{
  "n_layer": 12,
  "d_model": 96,
  "n_head": 2,
  "n_kv_head": 1,
  "head_dim": 32,
  "d_mlp": 384,
  "vocab_size": 1024,
  "activation": "swiglu",
  "norm": "rmsnorm",
  "norm_place": "out",
  "norm_eps": 1e-06,
  "positions": "rope",
  "rope_base": 10000.0,
  "rope_fraction": 1.0,
  "qk_norm": true,
  "attn_scale": 0.177,
  "bias": "all",
  "tie_embeddings": false,
  "parallel_block": false,
  "init": "uniform",
  "init_std_qkv": 0.0579,
  "init_std_o": 0.0719,
  "init_std_up": 0.0829,
  "init_std_down": 0.0829,
  "optimizer": "soap_variant",
  "lr": 0.00877,
  "lr_mult_o": 0.922,
  "lr_head": 0.00885,
  "warmup_steps": 87,
  "schedule": "wsd",
  "decay_fraction": 1.0,
  "decay_shape": "sqrt",
  "final_lr_fraction": 0.0,
  "batch_tokens": 32768,
  "seq_len": 128,
  "doc_mask": true,
  "train_tokens": 97270000,
  "steps": 2969,
  "dataset": "wikipedia_en"
}
Each number is 128 + 32 x the weight over its row's rms, rounded and kept within 0 to 255. Layers, rows and columns count from 0. The size above them is the row's rms in percent of the matrix's.

# layer 8 MLP gate, 384x96, rms 0.0829, rows 0-71, columns 0-95
size [101  92 102  99 102 100  92  99 101  93 102  88 103  97 105  95 103 105 107 105  98  99 103 105 108 102  97 100  99 100 101 101  98 101 100  93 101 101  96 101  99 106 100  93  97 108 104  97  95 103  94  98 112 103  99 106  92  98 102 102 110 101  97 100  98 106 101 102 103  96 112 101]
[[176 124 159 169 124 136 111 173 108 126 122  84 128 174 142  84 122 168 175  95 118 159 163 131 176  94  79 122  79 134 151 150  59 133  87 149 160 127 129  67 101 157 144 120 153 123 104  71  96 164  92 106 129 130  75 127 145 158  77 132 142 129 113 139 151 157 145  59 154  93 126 132 125 105  92 169 117  69 225 162 127 156 164 124 126 123 122 135 143 166 157  89 128  96 126  55]
 [116 106 181  82 103 152 128 189 113 155 109 124 130 181 183 155  86 129  80  90  92 146  92 130  70 128 118 168 101  82 117  65 131 144 155  98 125 145 113 134 116  96 123  99 154 154  94 165 109 112 203 160 116 140 104 111 100  92 104  96 189 108 130  63 137 135 111 118 134 124  96 190 167  97 125 168  78 140 153 133 177  56  98 139 109 173 123  93 124 182 114 100 122 112 154 149]
 [ 91 151 158 110 169 151 125 113 138 115 112 116 150 177 110 108 129 129  85 101 123 118 127 162  95  87  61  45 127 139 145  95 135 173 193  53 183  87  81  87  84  97 159 160  72 112 140  85  98 167 141 103 136 137 183 181  88 162 118 108 154 155 156 106 150 147 130  96 146 169 112  91 113 113 142 136 145 214 109 117  72  73 145 131 113 134 126  94 136 116 132 136 128 106 126 135]
 [159 109 132 168 114 140 104 170 151 144  96 125 108 128 117 113 103 150 130 152 109  97 111 135 166 115 175 182 152  70  92 162 126 183 108  92 173 170  79 135  97 112  90 101 111 184 109 182 107 180 102  66 129 126 129 152 204  97 109 107 124 121 196 166 109 114 126 130  88 141 107 132  79  89 107 145 101 151 150 159  71  64 125  91 127 115 126 136 145 173 171 124 123 196 140 180]
 [164 132 124 158 172 106  98 131 175 130 113 111 118 170 101 163 166 129  93 121 169 156 148 130 117  73  88 103 166 107 134 155 167  45 113 120 141 223 138 102 137 158 112 116 135 161 149 117 129 146 146  93 130  95 110 170 172 105 109 128 131 176 113 116 133 161 148 158 155  55 122 120 128 121 117 103  97 118  67  81 164  91  69 120  66 140  88 188 165 162 112 102 116 100 131 192]
 [ 89 147 108  71 118 155 133 164  98 128  93 157 156  84 111 134 137 192 168 118 127 109  62 134 171 114 138  92 114 126 106 180 163 163 103 141  98 176 122 123  98  57 127  83 101 101 151 122 136 123 101 135 129 170 153 162  67 183 187 124  95 123 167 158 102 130 134  92 156  96 131 186 139 102 133 131 179 162 139 127 104 124 153  97 183 147  94 154 156 156 152  24 136 129 132 147]
 [117 124  94  55 142 155 124 114 116 181 120  61 118 108 125 155  95  79  65 137 129 153 155 131  97 117 135 122  94 156 147 131 118 106 163 126  50 157 188 127 130 128 134 108 169 122 134 110 141  80  23 161  94 108 128 137 178 123 159 104 135 125 142 199 136 121 103 150  81 174 120 132 158  97 102 125  79 123 166  95 148 143 165 100  96 181 147 116 129 126 132  97 109 136 204 168]
 [155  92 145 107 178 110  99 102  69  91 102 112 149 152  98  84 143  75 173 130 155  86 139 112 124 151 163 110 157 107 128 179 139 149  60 164 187 169 161 136 115  98  96 112 171  73 135 141 114 157  85 114 107 135 107 126  91 168  90 135 128 188  78  99 113 120 106 119 180 128  94  67 123  90 108 105 158  93 122 188  90 100 107 206 103 169 112 134 158 134 127 115 143 155 163 100]
 [ 67 132 178 153 114 146 112  97 207 175  98 154 162 166 102 135 147 143 109 142 154 171 109 140 140 144 144 133 138 134 130 167 131  63 133 116 113  84 115 143  63 148 166  98 186  66 154 142 119  66  89 120  60 158  97 192  96 120 163 125  95 134 132 140 133 123 179 130 197 140 136 117 139 139 146 110 165  61 132 136 150 128 161 137 111 133 172 122 121 147  99  65 144  99 145 182]
 [108 172 167  98 136 149 126 139 165  84 131 119  97 175  89  92 163 108 120  84 112 139 108  42 183 118 200  88 142 159 189 139 105  81 132 102  80 118 156 171  88 153  90 162 115  91 127  93  85  81 120 132 152 136 154  97 110 112 133 168 149 164 104 194 123 154  83  99 116 131 111 116 167 201 126 159 169  64 126 140 149 144  98 107 160 111 143 156 127 170 141 134  92 116 126 136]
 [ 98 107 157 144  96 165 128 150 143 155 143 154 158 125 101 105 115 131  75 145  96 134 169 180 138 121 156 118 115  91 149 136 152 114 117 123 102 154 168 192  88  92 114 166 154  79  98 142 159 133  91 156 108 109  69 135 130 126 141 153 143 204  86 146  68  65  73 105  86 179 114 129 159 147 187 136 109 108 104  80 112 187 121 141 150 131 229  83 138 145 151 123  83 113 137 132]
 [150 125 142 151 191 133 205 102 119  91 175 103 117 141 156 120 158 100 130 171 130  86  98 118 143 120 157 120  76 152 157 130 113 113  74 119 161 174  73  76 126 152 142 152 175 125  70  84 169  98 181 112 220 182 106 141 123  99 166 122 115 153 119 123  63 112 127 104 110  98 171 100 177 113 161 145 128 106 119 131 135 167 149 118 111 117 167  73 189 133  85 118 138 121 109 154]
 [165 137 187 164 133  93  81 148 182  72 166 126 124 182 120 104  83 165 156  95 151 101 157 144 208  80 157 125 130 124 111 169 148 141  74 171 138 164  91 170 103 144 110 160 132  91 114 113 126 176 158 158  65 115 153  94  80 114 136 137 109 153 155 128  71 119 139 150  79 144 175 188 125 129 133 129 126 118  90 104 124 168 146 108  96 104  82  77 112 119  85 161  86 102 113 151]
 [140 131 120 117  85 102 182 166 150 144 113 168  79 161 212 135  63 111 168 119  76  84 110 159 170  83  82  97 160 106 193 142  98 103 113 131 189 142 168 102 127 102 139 170 111 135 229 120 111  76  81 127 133 140 131 126 127 149 212 132 118 137 175 142 152 122 105 113 135  99 135 162 123 142  81  90 124 137 161 142 136 104 121 137 145 108 109 163 129 150 101  95 116 143  86 117]
 [106 181 133 116 154 120 163 170 116 124 144 136 130  98 117 113 106  92 111 166 115 132 142 161 156 121 159  94 105 150 111 147 150 109 129 158  99 137  49 135 110 136 126  89 108 130 145  89  78 133  49 173 136 149 151 119 135 112 132 195 155 103 183 165 140 179 160 128 160 136 138 152 133 163  66 151 142 119  89  37 114 121 107 129  95 174  60 136 181  85 145  76 206 112 104 127]
 [101 186 111 124 178  65 132  65 151 140 152 146 107 114 138  56  64 103 102 159  99 109 135  98 107 106 134 126 104 120 162  96 159  92  87 115 126 177 135  84 103 158  97  93 102 145  73 121 151 118 153  98  61 111 118 153  97  48 154 106 102 134 126 139 126 160 133 131 118 104 140 148 156 135 171 120 136 113 148 138 115  98 133 126 130  96 119 143  69 134 211 106 187  85  72 181]
 [118 133 168 128  80 157 111 146 136 112 154 114 139 119 162 172  99 136 139 124 146 113  74  75 146 123 127 110 101 167 131 121 173  86 155  83  98 196 120 190  88 100  78 107 129 102 110 143 149 129 147  80 124 180 139 162 120 125 153 174  64 114 103  94 132 137  75 137 144  63 110 126 183 119 146  87 117 103 144 189  89 158 137 124  94 128  40 147 160 171  62 109 137  98 165 151]
 [ 89 154 141 141 131 140 106 120 135  89 168  74 122 113 152  87 167 139 135 180 101 117  81 138 190 165 170  80 177 107  93  64 170 105 149  95 141 148 133  86 164  96 149 121 174  77 123  71 148 128  96  89 175  80 165 137  69 115 132 118 101 141 126 130 131 114 156 113 121 172 135 150 101 178 173 105 144 185 117 129 153 162 147  81 176 108  90 172  81 122 182 115 122 158 108 107]
 [161  83 119  96  97 113 188 166 184  75  87 154 144 130 133  53 196 138 100 138 120  94 129 106 137 146 160 135 123  94 121 159 165 146 101 110  74 188 164 103 131 121  63 154 140  72 153  84 111 131 136 183 131 173 140  96 160 142 150 121 134 150 143 102  91 131 114 147 213 131 188 102  97 140  82  87  69 129 165 111 117 127 158  94 148 158 145 118 100 144 153 122 113 119 156 158]
 [ 72 200 132  85 200 160 117 108  85 178 150  95 167  92  91 121 141 141  85  95 111 120 153 147 144 133  67 135 173  69 133  81 140 126 137  64 126 123 173 127 122  96 153 147 143 116 163 139 150 137  68 127  62 134  76 174 160 157 133 107 190 174 152 133 121 155 134 175 129 148 103 126 156 147 123 112  60 132  97 168  81 102 101 141 126 129 165 158  84 118 137 122 124 129 119 163]
 [177  73 154 135 111 166 100 147 129 163  65 135 108 121 135  82 127 109 114 172  72  90 103 149 149 138  90 111 153 126 159 147  70 124 176  89 102 145 119 139  90 123  79 210 171 121 149 150 105 138 161 139 143  77 144 144 153 111  95 173 124 128 151  84 147 152 139 122 157 161 100  59 141 201 190 105 103  98 179  92 149 154  97 164 135 163 110 119 141 116 120  83  72  98 145 133]
 [101 125 168 101  80 114 147 156 115 134 106 154 139  93 150 126 118 139 133 160 115 182 135 150 102  98 145  85 154 152 110  67 137  85 121  69 101  68 153 160  93  51 186 195 101 113 144 118 161 149 129  51 101 160  79 100  94 113 123 100 144 155 136 139 110 113 121 164 119 166 140 139 195 179 177 140 148  75 137  65 150 157 159 124 127 148 122 186 142  89  95 118 108  99 116 144]
 [127 153 140 155 124 162 150 150  96 143 112 127 151 159 136 156 120  82 140 117 108 110  87 145 139 183 112  94 132 112 105  84 175 142  99 112 136 124  68  88 114  75  49 127 177 129 118  99 110 214 117 106  96 149 155 148 143  80 112 123  85  84 117 107 187 144 141 148 147 155 108 106  75 138 107 191 124  79 136 142 187  89 129 152  98  82  92 121  81  89 132 173 115 188 186 128]
 [191 174 132 164 151 132 124 105 167  84 145 126 167  75 101 121 159 119 105 137 208 111 111 116 108 111 100  86 118  88 214 130 101 119 117 145 169 142 138 162  47 125 115 155  93 123 163 127 112 158  87 146 130 140 108 118 108 115 144  97 143 117 144 124 159  62 152  75 206 125 124 174 114  97 102 160 114 100 129 171 146  89 127 136 126 160 179 104 106 160 140  38 120 133 149 124]
 [ 87 161 111 108 105 127 127 134 164 110 140 109 121 142 161 160 116 100 152  65 118 136 181  92 166 186 144 127 146 102 122 137 155 102 109 114 112 214 138 179  80 151 144  98 183 147 202 123 149 143 107 175 117  85 189 156  81 166 125  70 148 166 136 140 139 184 125 140 100  66 112 167 141 165 123 111  83  75 119 123 165 125 122  58 125 126 138 130 109 112 174  98 112 142  77 134]
 [127 120 114  45 166 112 144 129 142 173 127 140 100  97 171 164  69 122 118 101  99 159 139 155 118 127 169 157 155 161 125 127 143 110 144 146 106 192 107 108 104 100  83 135  91 144 126 188 128 117 143 146 136  86 102 116 149 166 164 104  97  91 139 110 143  59 146  74  91 127 151 100 148 196  68 174 167  90  93 153 204 133 179 127  83 148 140 121  90 162  98 111 189 147 121 110]
 [129 111  91 117 161 109 168  85 109  84 185 140 171 132 120 175  42 103  54 154 173 151 107 127 104 171 133 108 119 147 194 100 119 114 143 123 192 140 135 116 110  93  70 137 118 145 157 112 160  86 119  99 161  86 127 157 123 138 131  96  76 125 157 189 133 168 149 179  60 175 183 120 110 142  89 116 124 119  99 104 127  93  95 118 140 145 117 118 137  63 116  87 107 123 145  99]
 [ 83 154 133 139 185 169 171 164 188 162 190 139 164 113 180 126 100 136 104 141  87 155 125 140 102 101 118  67 107 118 139 119 155  98 171  50 194 139 152 161 135 153 141  81 160  99 150 164 104  97 184 152 173 146 153 161 162  79 116 111  94 172 128 125 186 115 107 146 194 118 126 161 158 122 138 130  86 159 141 125 143 145 101  82  93 106 144 120 136  73  82 137 113 134 145 105]
 [ 96 156 149 112 106 124  75 170 164 187 180 125 142 111 110 189 113 125 124 210 129 149 131  90 109  93 104 154 173  86 103 118 152 151 156  98 160 176 150 185  95 103 176 158 126 151  88 148 195  82 157  84 110 157  98  70 111 100 130 142  98 127  90 112 150 144  98 162 158 100 139 150 156 146 136 113  41 115 110 106 157 182 133 137 102 115 164 141 125 182 105  99 160 133 119 114]
 [ 85 135 103 134 168 145 164 168 176 134 123 174 111 147 192  78 116 147 152 150  91 123 114 156 129 122 180 130 172 105 234 120 162  96 112  96 138  87 146 119  82 195 106 129 122 100 105 148 124  89 174 190 110 115  96 132 122 108  76 112 117 218 107 115 140 120  88 131 136 120  92 102 105 106  89 102 110 123  80 130 133 138 161 118 107  98 125 103 103 107 163  68  99 142  80 157]
 [172 146 113 122 116  82 135 111 121 110  92 145 113 159 146 162 132 176 107 144 143 173 156 119 163 110 124 128  75 158 110 148  92 138 150 106  81 161  96  63 110 102 126 176 140 112 157 130 146 140  86  74  94 125  82 144 108 119 205 219 108 135 176 135 108 192 158 157 123 130 153  62 162 111 136 115 140 133 174 154 101 142 138 131  61 185  73  73 157 127 101 138 158 114 112  99]
 [115 138  83 102 166 148 114 173 117 123  80 114 104 109 138 165 125 158 119 110 127  97 122 127 209 188 155 172 101 163 112 139 111 138 145 123 127 169 190 138 110 175 174  88 149  72 132 111 159 129 102 151 170 126  89 134 123 112 100 140 132 116  90  99  88  85  88 117 117  97 138  72  69 143 135 109 116 127 105  53 179  61 151  97 126 128 115 118 183 170 196 101 124 182 161 112]
 [ 60 125 132 122 150 112 147 103 130 114 123 127 118 166 140  92 132  88 138 113 130 123 187 123 105 115 109  87 127 120 156 138 135  77 100  96 112 141 151 174  69 155 160  92 152 180 116  78  92 176 125 138  92  64 110 149 108 114 182  70 106  98 120 130 119 115 129 192 159 131 188 123 104  90 162 179 114  60  58 107 122 119 135 112  57 146 162 192  92 121 115  94 121 124 140 179]
 [127 137 106 105  67 124 114 105 151  75 116 104  83 100 138  66 119 128 119 158 157 118 100 115 183  61 115 174 111 144 155 154  70 117  92 137 139 119 126 111  97 170  85  94 159 147 163  69 160 155 106 107 189  76 104 145 150 150 163 123 147 118 139 187 145  98 126 107  77 165 128  96  91 135  89 136 114 104  57 166 155 144 111 140 114 133 123  85 110 176  52 102 104 138 185 151]
 [101 147 131 162  71 142 121 119 199 182  99 126 114 141 175  82 134 107 111 160 102 158 144 121 155 171 186 135 149 190 150 147 171 136 158  46 150  86  91 120 129  66 104 160 128 155 179 165 152 112  80 138 191  92 113 164 139 124  79 177 140 112 109 106  61 138  68 185  91 101 155 100 113 157 103 153 134 104 122 135 157 120 135 137 157 114 137 122 105 120  85 148 132  92 121 136]
 [147 162 101 171 119 134 149 121 164 148 132 134 146 125  63  83 161 169 165 105  75  50 116  94 104 151 187 185 100  67 148  97 161 120 140 126 134 139 126  82 116 123 144 141 130 108 183 100 135 138 187  74  60  72 118 132 153 191 136  66 145  74 148 160 125 109 144 150 158 147 110 123  90 150 160 129  81 155 121 105  97 124 127 118 172 125 115 141 147 123 139 112 189 151 137  73]
 [112 133 113 108 175 123  79 158 159 111 129 140  88 105 150 158 109 208  79  88 128  85 123 159 119 130 106  91  95 185 144 118 154 141 130 181 155 119  68  95 114 149 137 103 154 121 155  98 122 161 186 116  44  85 128 148 122 106 115 106 131 152 137 146 136 187 134 106 135 115  88 127 144  87  60 174 142 175 110 129 162 104 141  94 122 123  74 119  81 110 172 165 110 104 215 120]
 [ 54 151 106 118  69 162 129 116  74  93 131 126 161 108 140 103  82 129 105  93 155  94 146 134 155 160 169 163 143 146  88 156 170  95 100 118 208 147 112  73 132  83  83 134 169 112 106 120  76 118 104 125 121 109 130 183 172 139 121  69  96  76 139  90 146 159 129 189 183 100 141 103 113  84 138 139  94 121 189 143 124 153  98 152 152 161 172 144 149  99 116 125 151  96 106  80]
 [ 61 158 149 140 148 161  94 150  97 152 146 175 144  68 182 144 117 169 116 129 116 162 167 124 156 119 128 119 154 172 155 194 136 142 155 117 140 123  62  89 125  92 137 155 108 163 130  90 157 164 106 128 100 162 192 132  79 152 139 103  94 157 138  48 104 132 121 158 110 174 168  96 122 100  96 143 100 104  91 150 157 162 110 121 195  90 152 100 162 144 139 202 156 166 122 106]
 [177 135  89  96 137 117 173 193 112 156  75 163  89 128 149 109 138 161 102 143 119 124  75 119 110 109 128 115 147 152  88 133 150  39 125  94 128 136  79  96 114 166  92 187 177  97 151 123 146 104 149  70 138 123 124 128 127 161 132 127 187 177 110 139 218 103 132  84 106 137 195  91  91 121 156 137 125  89 127 190 147 170 149 126 123 138 180  97 136 100 128 160  97 129 108  97]
 [127  90 143 110 164 118 139 144 131 111  99  64 147 130 103  80 132 136 152 159 159 124 135 139  64 118 142 174 138 147  76 195 137 168 175  82 133  83 116 117 109  72  94 123 156 132  93  77 105 124  82  97 144 147 131 194 126  99  69 140 171  91 111  95 118 122 111 103 134 144 114 143  98 142  83 128 113 177  93 116 142 134 182 153  80  59 142 124 115 169  70 123  40 135 113 106]
 [116 136 146 125 176  90  80 133 105 163 143 115 171 120 168 132 132 120 115 118 178 126 140 150 120 152  70  76 151  73  84 121  47 127 117 130 149 152 123 102 124 159 113 153 125 117 131 152 146 156  60 123  52 108 103 135 136 118 161  43 205  95 102 103 153 136 149 189 113  90  82 130 154 177 139 113 127 115 119 160  96 151 119 123 165  92 118 105  96 140 189  83 181  96 148 145]
 [190  99  98 144  75 118 161  90 113 130 114 117 173 143 127 109 184 144 117 157 121 101 145 168 130 133 154 151 140  90  98 138 103 151 135 126  87 133  53 156 101 134  89  70 127 169 128 127  74 123  88 145 109 136 127 142 118 124 141 112  90 172 103 156 150 196 147  96 101 158 141 111 209 119 153 127 103 114 174 163 100 173 191 174  90 147 107 132 169 150  66  74 175 167 148  90]
 [163 124  75 106 137 120  80 118 128 116 127 125 127 133 111  69 128 141 149 148 106 173 166  84 139 120 104 117 158 149  87 107 153 126 152 133 113 126  86  68 141 143 123 166 166 135 194 129 180  54  99  49 141 127 165 132 199 127  76 155 145 121 102 147 119 135 130 151 163 150  72  88 171 120 133 201 132 105 148 148 123 179 171  97  95  93 134 135 132 208 167 134 134 106 178 144]
 [100 119 102 119 149 105 166 118 111 144 161  86 164  76  98 100 156  64 137 154 107 144 128 141  57 124  99  90 152 185 148 131 129 134 173 154 151 158 112 140 133 159 109 166 175 103 127 132 180 120  80 140  86 129  83 118  56 140  75 129 118 160 203 165 118 168 106 150 144 108 164  80 132 124 118 186 144 123 135  87  97 138 164  49 100 125 167  82 108  88 111 132 101  94 147 165]
 [101 125 130 184 107 156 144 123 159  75 141 143 109  76 130 141  96 136 143 158 160  92 132 145  68 156 105  94 154 114  94 116 209  94 119 175 114 160 130 111  91  94 157 122 116 151  90  82 145 131 130  74 170 109 147 123  94  98 131  83 133 158  81 109 156 176  90 191 101 150 126 195 103 160 168 178 157 110 158 177 107 112 140 139 105  85 176 161 138 139 171 174  67 102 120 142]
 [141 161 114 135  45  89 147 150 168 137  46 111 179 126 121  90  88  66 144 172 123 114 148 159 101 122 136 148 107 130  90 112 158 137 222 131 160  98  93 127  99 146  86 121  91 120  97 114  70  99 110 142 149 153 141 160 113 103 153 108 167 159 129 160 126 119 145 180  77 106 131 158 136 136 118 123 100 112 136 112 175 103 162 113  88 176 207 161 122  98 139  93 120 151 145  64]
 [137 190  88  99 170 167 105 120 118 126 157 122  92 119 136 139 150 119 135 149 126 105 118 143  48 117 121 137 128 142 124 140 121 148 116 140  89 137 139  98  79  73 125 105 158 130 158 177 109  77 114 134 108 174 154 209 100  87 108  87 129 114 136 158 149 156 138 142 182 179 139  55 154 160 140  89  34 194  86 101 158  97 129 165 170 192 128 146 132 142 126 134 140 124  71 135]
 [123  89 106 124 118 111 178 142 112 114 110  96 158 111 132 149 100  91  81 118  98 190 103 118 115 190  72 206 113 110  79 105 115 169 139 129 107 128 157 164 131 128 126 137 151 128 157 108 158  68 106  51 151 145 131 134 112  96 188 164 182  96 158  60 111 121  91 125 132 113 121  94 127 152 192 132  83 102 142  97 192 164 155 151 131 129  75 124 168  87 171 134  96 104 139  94]
 [144 132 122  88 126  97 104 135 146 144 123 139 169 157 128 150 185 141  78 139 191  71 153  74 150 187 146 102 129  87  93  81 148 109 114 131 118 177 177 124 200 166 101 101 146 144 141  89 160  99 178  90 156 151 118 124 108 188 119  91 135  74  97 110 141  98 123  89  87 106 134 132  83 127  85 125 169 141 107 170 113 201 136 112 121 100 104 178  74  71 128 170 122 138 123 109]
 [143 154  86 119 117 138 114 190 127  81  90 190 140 187 123  98 112 169 137 108 106 160 118  49 153 122 191  40  72 107 154  89 138 130 208 186 131 148 113 148 183 118 155 119 135 150 130 127 164  91  89 207  79 107 143  91 119 100 140 132 103  75 157 148 143  97 176 142 117 151 106 118 113 129 156  96 127 132 114 134 106 108 145 158 103  96 145 159 124 117 141  95 118 120 136  92]
 [ 93 190 127 105 121 146 119 128 172 148 132 161 123 171 127 115 122 108 141 107  84 125 157  91 151 116 162  99 189  72  93 169 166 169 173 157  83 149 104  70 115 162 131 139  67  93 146  78 161  74 112  67 118 111 166 156 139  99 130 139 112 114  96 151  93  72 178 145  93 107 138 112 134 191 124 101 139 127  90  49 138  97 147  60 153 140 170 129 133 109 143 150  90 130 131  95]
 [126 124 122  65 122 120 105 104 175 168 105 120 126 102 137 121 114 174 135 142 132 107 183 128 142 117 137  60 126 126 168  97 159 131 206  59 140 143  74 165 129 152 102 201 156 105 125  84 103 108 129 115 152 124 136  95 201 142 157 136 103 143 122 112  83 178 138 185 124 105 177  69 135 152 108 109  99 164 142 106 173 159 138  90 133 158 180 121 118 107 146  53 169 127 175 134]
 [ 80 150 128 134  77  87 113 153  74 109 119  62 147 106  99 177 111 134 118 173 156 188 160 143 123 116 116 112 149  62 125 121 178 114 147 156 120 154  66  98  95 115 144 133 132  91 111 165  71 140 123 176  96 108 149 209  91 159  64 155 102 109 117  96  81 147 134  78 124 108 119 112 124 159 163 139 160 126 114 104 150 153 181 195 134 101 181 109 112 104 144  85 153 124 135  87]
 [161 172  68  89 129 131 149 154 105 133 112  95 144 135 139 160 149  95  99 123 110  95  83  62 147  93 110  56 145 198 154 125  65  86 125  85 149 128 129 177  70 103 177  96 150  77 182 106 151 129 119 102 149 137 133 127 137 120  94 117 175 101 138 149 103 106 162 185  99 120 145 161 141 172 128  89 167 142 180 168  97 118 117 140  58 166 105 139 178 158 137 135 160 109 151 145]
 [126 162 146  89 149 121 117 133 152 149  73 108 112 124 161 175 140 104  72 149 185  90 131 127 108 188 107 144 121 158 152 134 109 153 111 125 211 147 130 129 106  21 143 121 135 121  97  96  75  99 139  75 145 121 105  67 129 177 169 155 120 106 112 140 103 199 120 144  71 152 121 148 175  96 139 160 143 142 110 126 126 153 183 117 154 170 109 117 128  79  97 146  73 142 134  75]
 [172 169 155 112 110 125 187 188  87 149  81 158  89 168 137  69 146 134 170  86 137 169 119 115 114 104 110  87 107 109  99 127  56 145 147 102 141 156 182 105  78 147 125  95 148 134 171 122 114 126 118 192 162 149  99 139 107 114 153 122 115  66 152 101 103 114 173 108 153 133 206  87 144 140  88 139 149 112 131  92 135 132 132 143 197 131 103 112 159  96 184 150 110 158  82  79]
 [116  48 118  61 163 113 145 136 141 196  91 135 114 138 168  89 142 139 125 120 115 153 153 183 153 136  77 136 127 116 139  89 115 121 117 138 136 148 105 154 141 111  72 136 146 144 142 102 135 126  85 170  94 144 134 115 102 152 101 116 181 134 138 129  97 113 118 110 190  75 105 192 170 156 110  94 166 151 117 103 144 178  80  94 162  91  73  27 119 154 162  88 106 138 175 114]
 [170 114 170  58 112 160 121 150 191 127 136 144 159 127 163 124 122 162 157 151 107 134 124 131 116 137 174 132 121 184 119 139 166 107 151 106 120 155 145 153 112  89 119 157 103 192 149 109  91 116 117  72 131 118 120 128 166 156 206 139 175 187 103 149 126  74 138 115 114 129 176  65 108 125 134  79  83 129  95  97 102 178 102 133 129 110 203 171 151 211 101 113 121 125  76 124]
 [113 130  73 127 111 133 114  83 136 112 141 170  89  84 151 166 185 137 121 124 162 178 142  84  79 121 145 128 140  71 109 117 114 152 143 150 141 162  95 129 109  80 177  60 146 172  91 108 145 178  95  81 188 165 139 109 137  83 177 125  84 127 185 179 107 107 102 125 126 132 130  81  83 176 147 105 149 134 140 146 125 170 142 186 121 165  90 144 153  87  78 101 123  85 127  96]
 [151 108  94  90 147  82 152  79  84 111 102  93 156 153 158 161 163 178 150 191 120 112 163 113 141 139 148 154  93 147 125 179 144 126 155 119 171 193  98 102 158 149 107 124 216 126 155 111 105 107 131 105 110 109 153 129 120  93 148 141  69 180 105  91 141  91 171 122 152 110 164 172 115 137 182  69 142 147 166 158 115 156 118  90  72 113 157 178 115 156  82 132 141 120 195 136]
 [110  77 171  58 142 139 122  92 130 135 117 111  92  87  98 138  92 120 111 110 143  96 138 141 204 118 165 173 138 139 133  89 134 124 151 168 205 153 176 149  86 108 141 114 140 121 110  96 111  78  91 146 103 111  98 101 102  89 129  70 140 103 155 191 180 122 116 208 117 145 107 194  90 158 172 185 127 104 126 123 178 111 131 165 108  98 140 136 169 136 142 103 163 114 169 109]
 [ 84 108 101 157 133 146  96 127 157 181 134 117 188  94 125 146  97 139  88 205 148 130 158  58 184 134 142 100 147  87 148 144 190 134 160 125 141  76 115 152 109  96 138  94 114 117 174 123 125 155 166 107 133 111 140 117 144 103 123 144 164  97  89 166  91 123 136 105  99 185 148 106 195  93 103  44 141 165  59 145 131  86 133 174 159  75 133 128 122 145 108 117 127 126 153  76]
 [120 195 112 152 193 126 163  81 108 113 116 156 164 166  95 120 126 181  98 135 104 212 128 144 116 137 172 103 109 127 170  80  64 139 148 145 145 146  85 112 141 116 161 128 144 146 181 132  90 101 131 143 142 148  91 147 103 111 132 138 102 182 153 176 179  94 143 141  86 129 103  99  50 128 175 132 130 130 165 149 179 149 158 132 185 105  82 104  77 128 116 151 153 128 184  97]
 [149 146 122 185 122  64  83 183 136 148 131 135  92 105 167 145 102  59 185 153  75 142 112 107  81 159 179 145 140  59 120 145 132 152 107 153 172  93 167 108 185 163  87 142 125  93 129 123 124 142  81 115 124 142 210 154  98 139 102 142 165 135  91  66 137 154 104 163 170 105  89 114 163 112 104 119 125  92 110 128 161 136 132 154  87 141 124 150 193 106 124  72 118 145 109 122]
 [139 142 191 131 182 155 118 157 157  99 105 176 169 144 132 128 131 151  14 119 180  99 158  98 132 101 124 148 114  66 159 151  99 143  96 144 164 147 124 105 135 122 125 125 104 187 116 179 159 189  95 112 167 107 183 175 134 118 103 133 135 109 124 162  97 162 162  37 118  79 136 125 117 138 162 127 126 146 145  59 120  95 115 140  78 132 121 123 136 110 159  99 103 140 117  80]
 [105  78 117 133 183 121  87 130 164 139 121  78 170 179 133  72 124 163 179 158 104 105  79 121 122 126 162 119 130 131 148  89  94 163 100 142  94 165 141 109 129 140 156  84 155  90 113  98 142 116 109  63 143  73  77 119  90 160 141 130 149 105 116 202  78 126 138 111 113 120 138 152 207  74 129 123 106 188 136  83 156 139  96 169 162 164 159  98 146 131 175 145 121 177 134  81]
 [150 133 140 109 107 156 129 180 139 122 116 109 124  88  93  72  57  48 164 130  97 139 161 112 173 150 168 118 180 127 163 106 111 126 115 165 141 184 152  53 140 111 133 139 123  75 154 112 112 145 114 117 226  93 116 135 164 129 109 144 140 124 169 112 160 135 152 149 148 112 123  93 126 143 125 165 192 116 164  72 123 143 108 121 126  77  74 191 130 183 111 119 183 141 150 131]
 [145 154 163 135 124 115 104 162 160 172  78  67 134 134 151 105 160 100  89 163 175  71 164 145 169 121 145  95  73 116 129 121  93 129  79 113 106 179 155 164 105 141 134 134 136  51 139 142  91 163 165 148  99 129 139  68 154 128  98 123 131 117 164 131 111 188 100 103 122  80 187 156  78  79 110 143  82 103  84 185 133 142 136 191 154 116  80 115 114 121 185 109 134 139 150 106]
 [137 131 139  83 149 143 135  93 113 117 120 119  98 171 108 174 148 104 143 145 156 153 106 125 172 104  80 173 140 124 205 151  72 118 227 121 135 119 103 158 122 139  68 162 112 123 107  78 115  95 112 125 170 150 102 153 135 116 169 167 118 112 157 128 103 114  73 126 142 163 207 179 129 145 188  53 152 106 124 156 177 126 153 146 160 118 114 141 161  80 144 104 111  91 141 179]
 [160 166  75  95 164 135 157 127  89  94 110  85 133 142 163 110 100 107 125 109  83 102 101 139 100 157 163 139 132 181  93 133 160 114 123  72 169 137 131  88 169  95 127 182 121 168 122 125 166  85 130 113  82 131 123 185  91 152 109 161 148 115 187 105 165  52 115  53 169 163 153 101 160 119  74  93 162 112 133 135 137 134 172 132  72 104 123 102  71 109 158 111 139  75 102 128]
 [150  88 174  91  75 151 131 158 114  91  67 119  92 110 158 174 124  94  98 123 167 161 125 118 152 132 107 113 117  80  69 135 128 160 111 126 106  81  57 102 144  74 101 170 134 101 113 172  63 125 148  68 123 114 155 167  87 134  85 126  82 163 112 150 204 155 143 143 188 143 108 144 114 171  90 142 144  87 130 118 143 117 134 115 143 108 111 153 137 192 153 137 182 157 157 157]]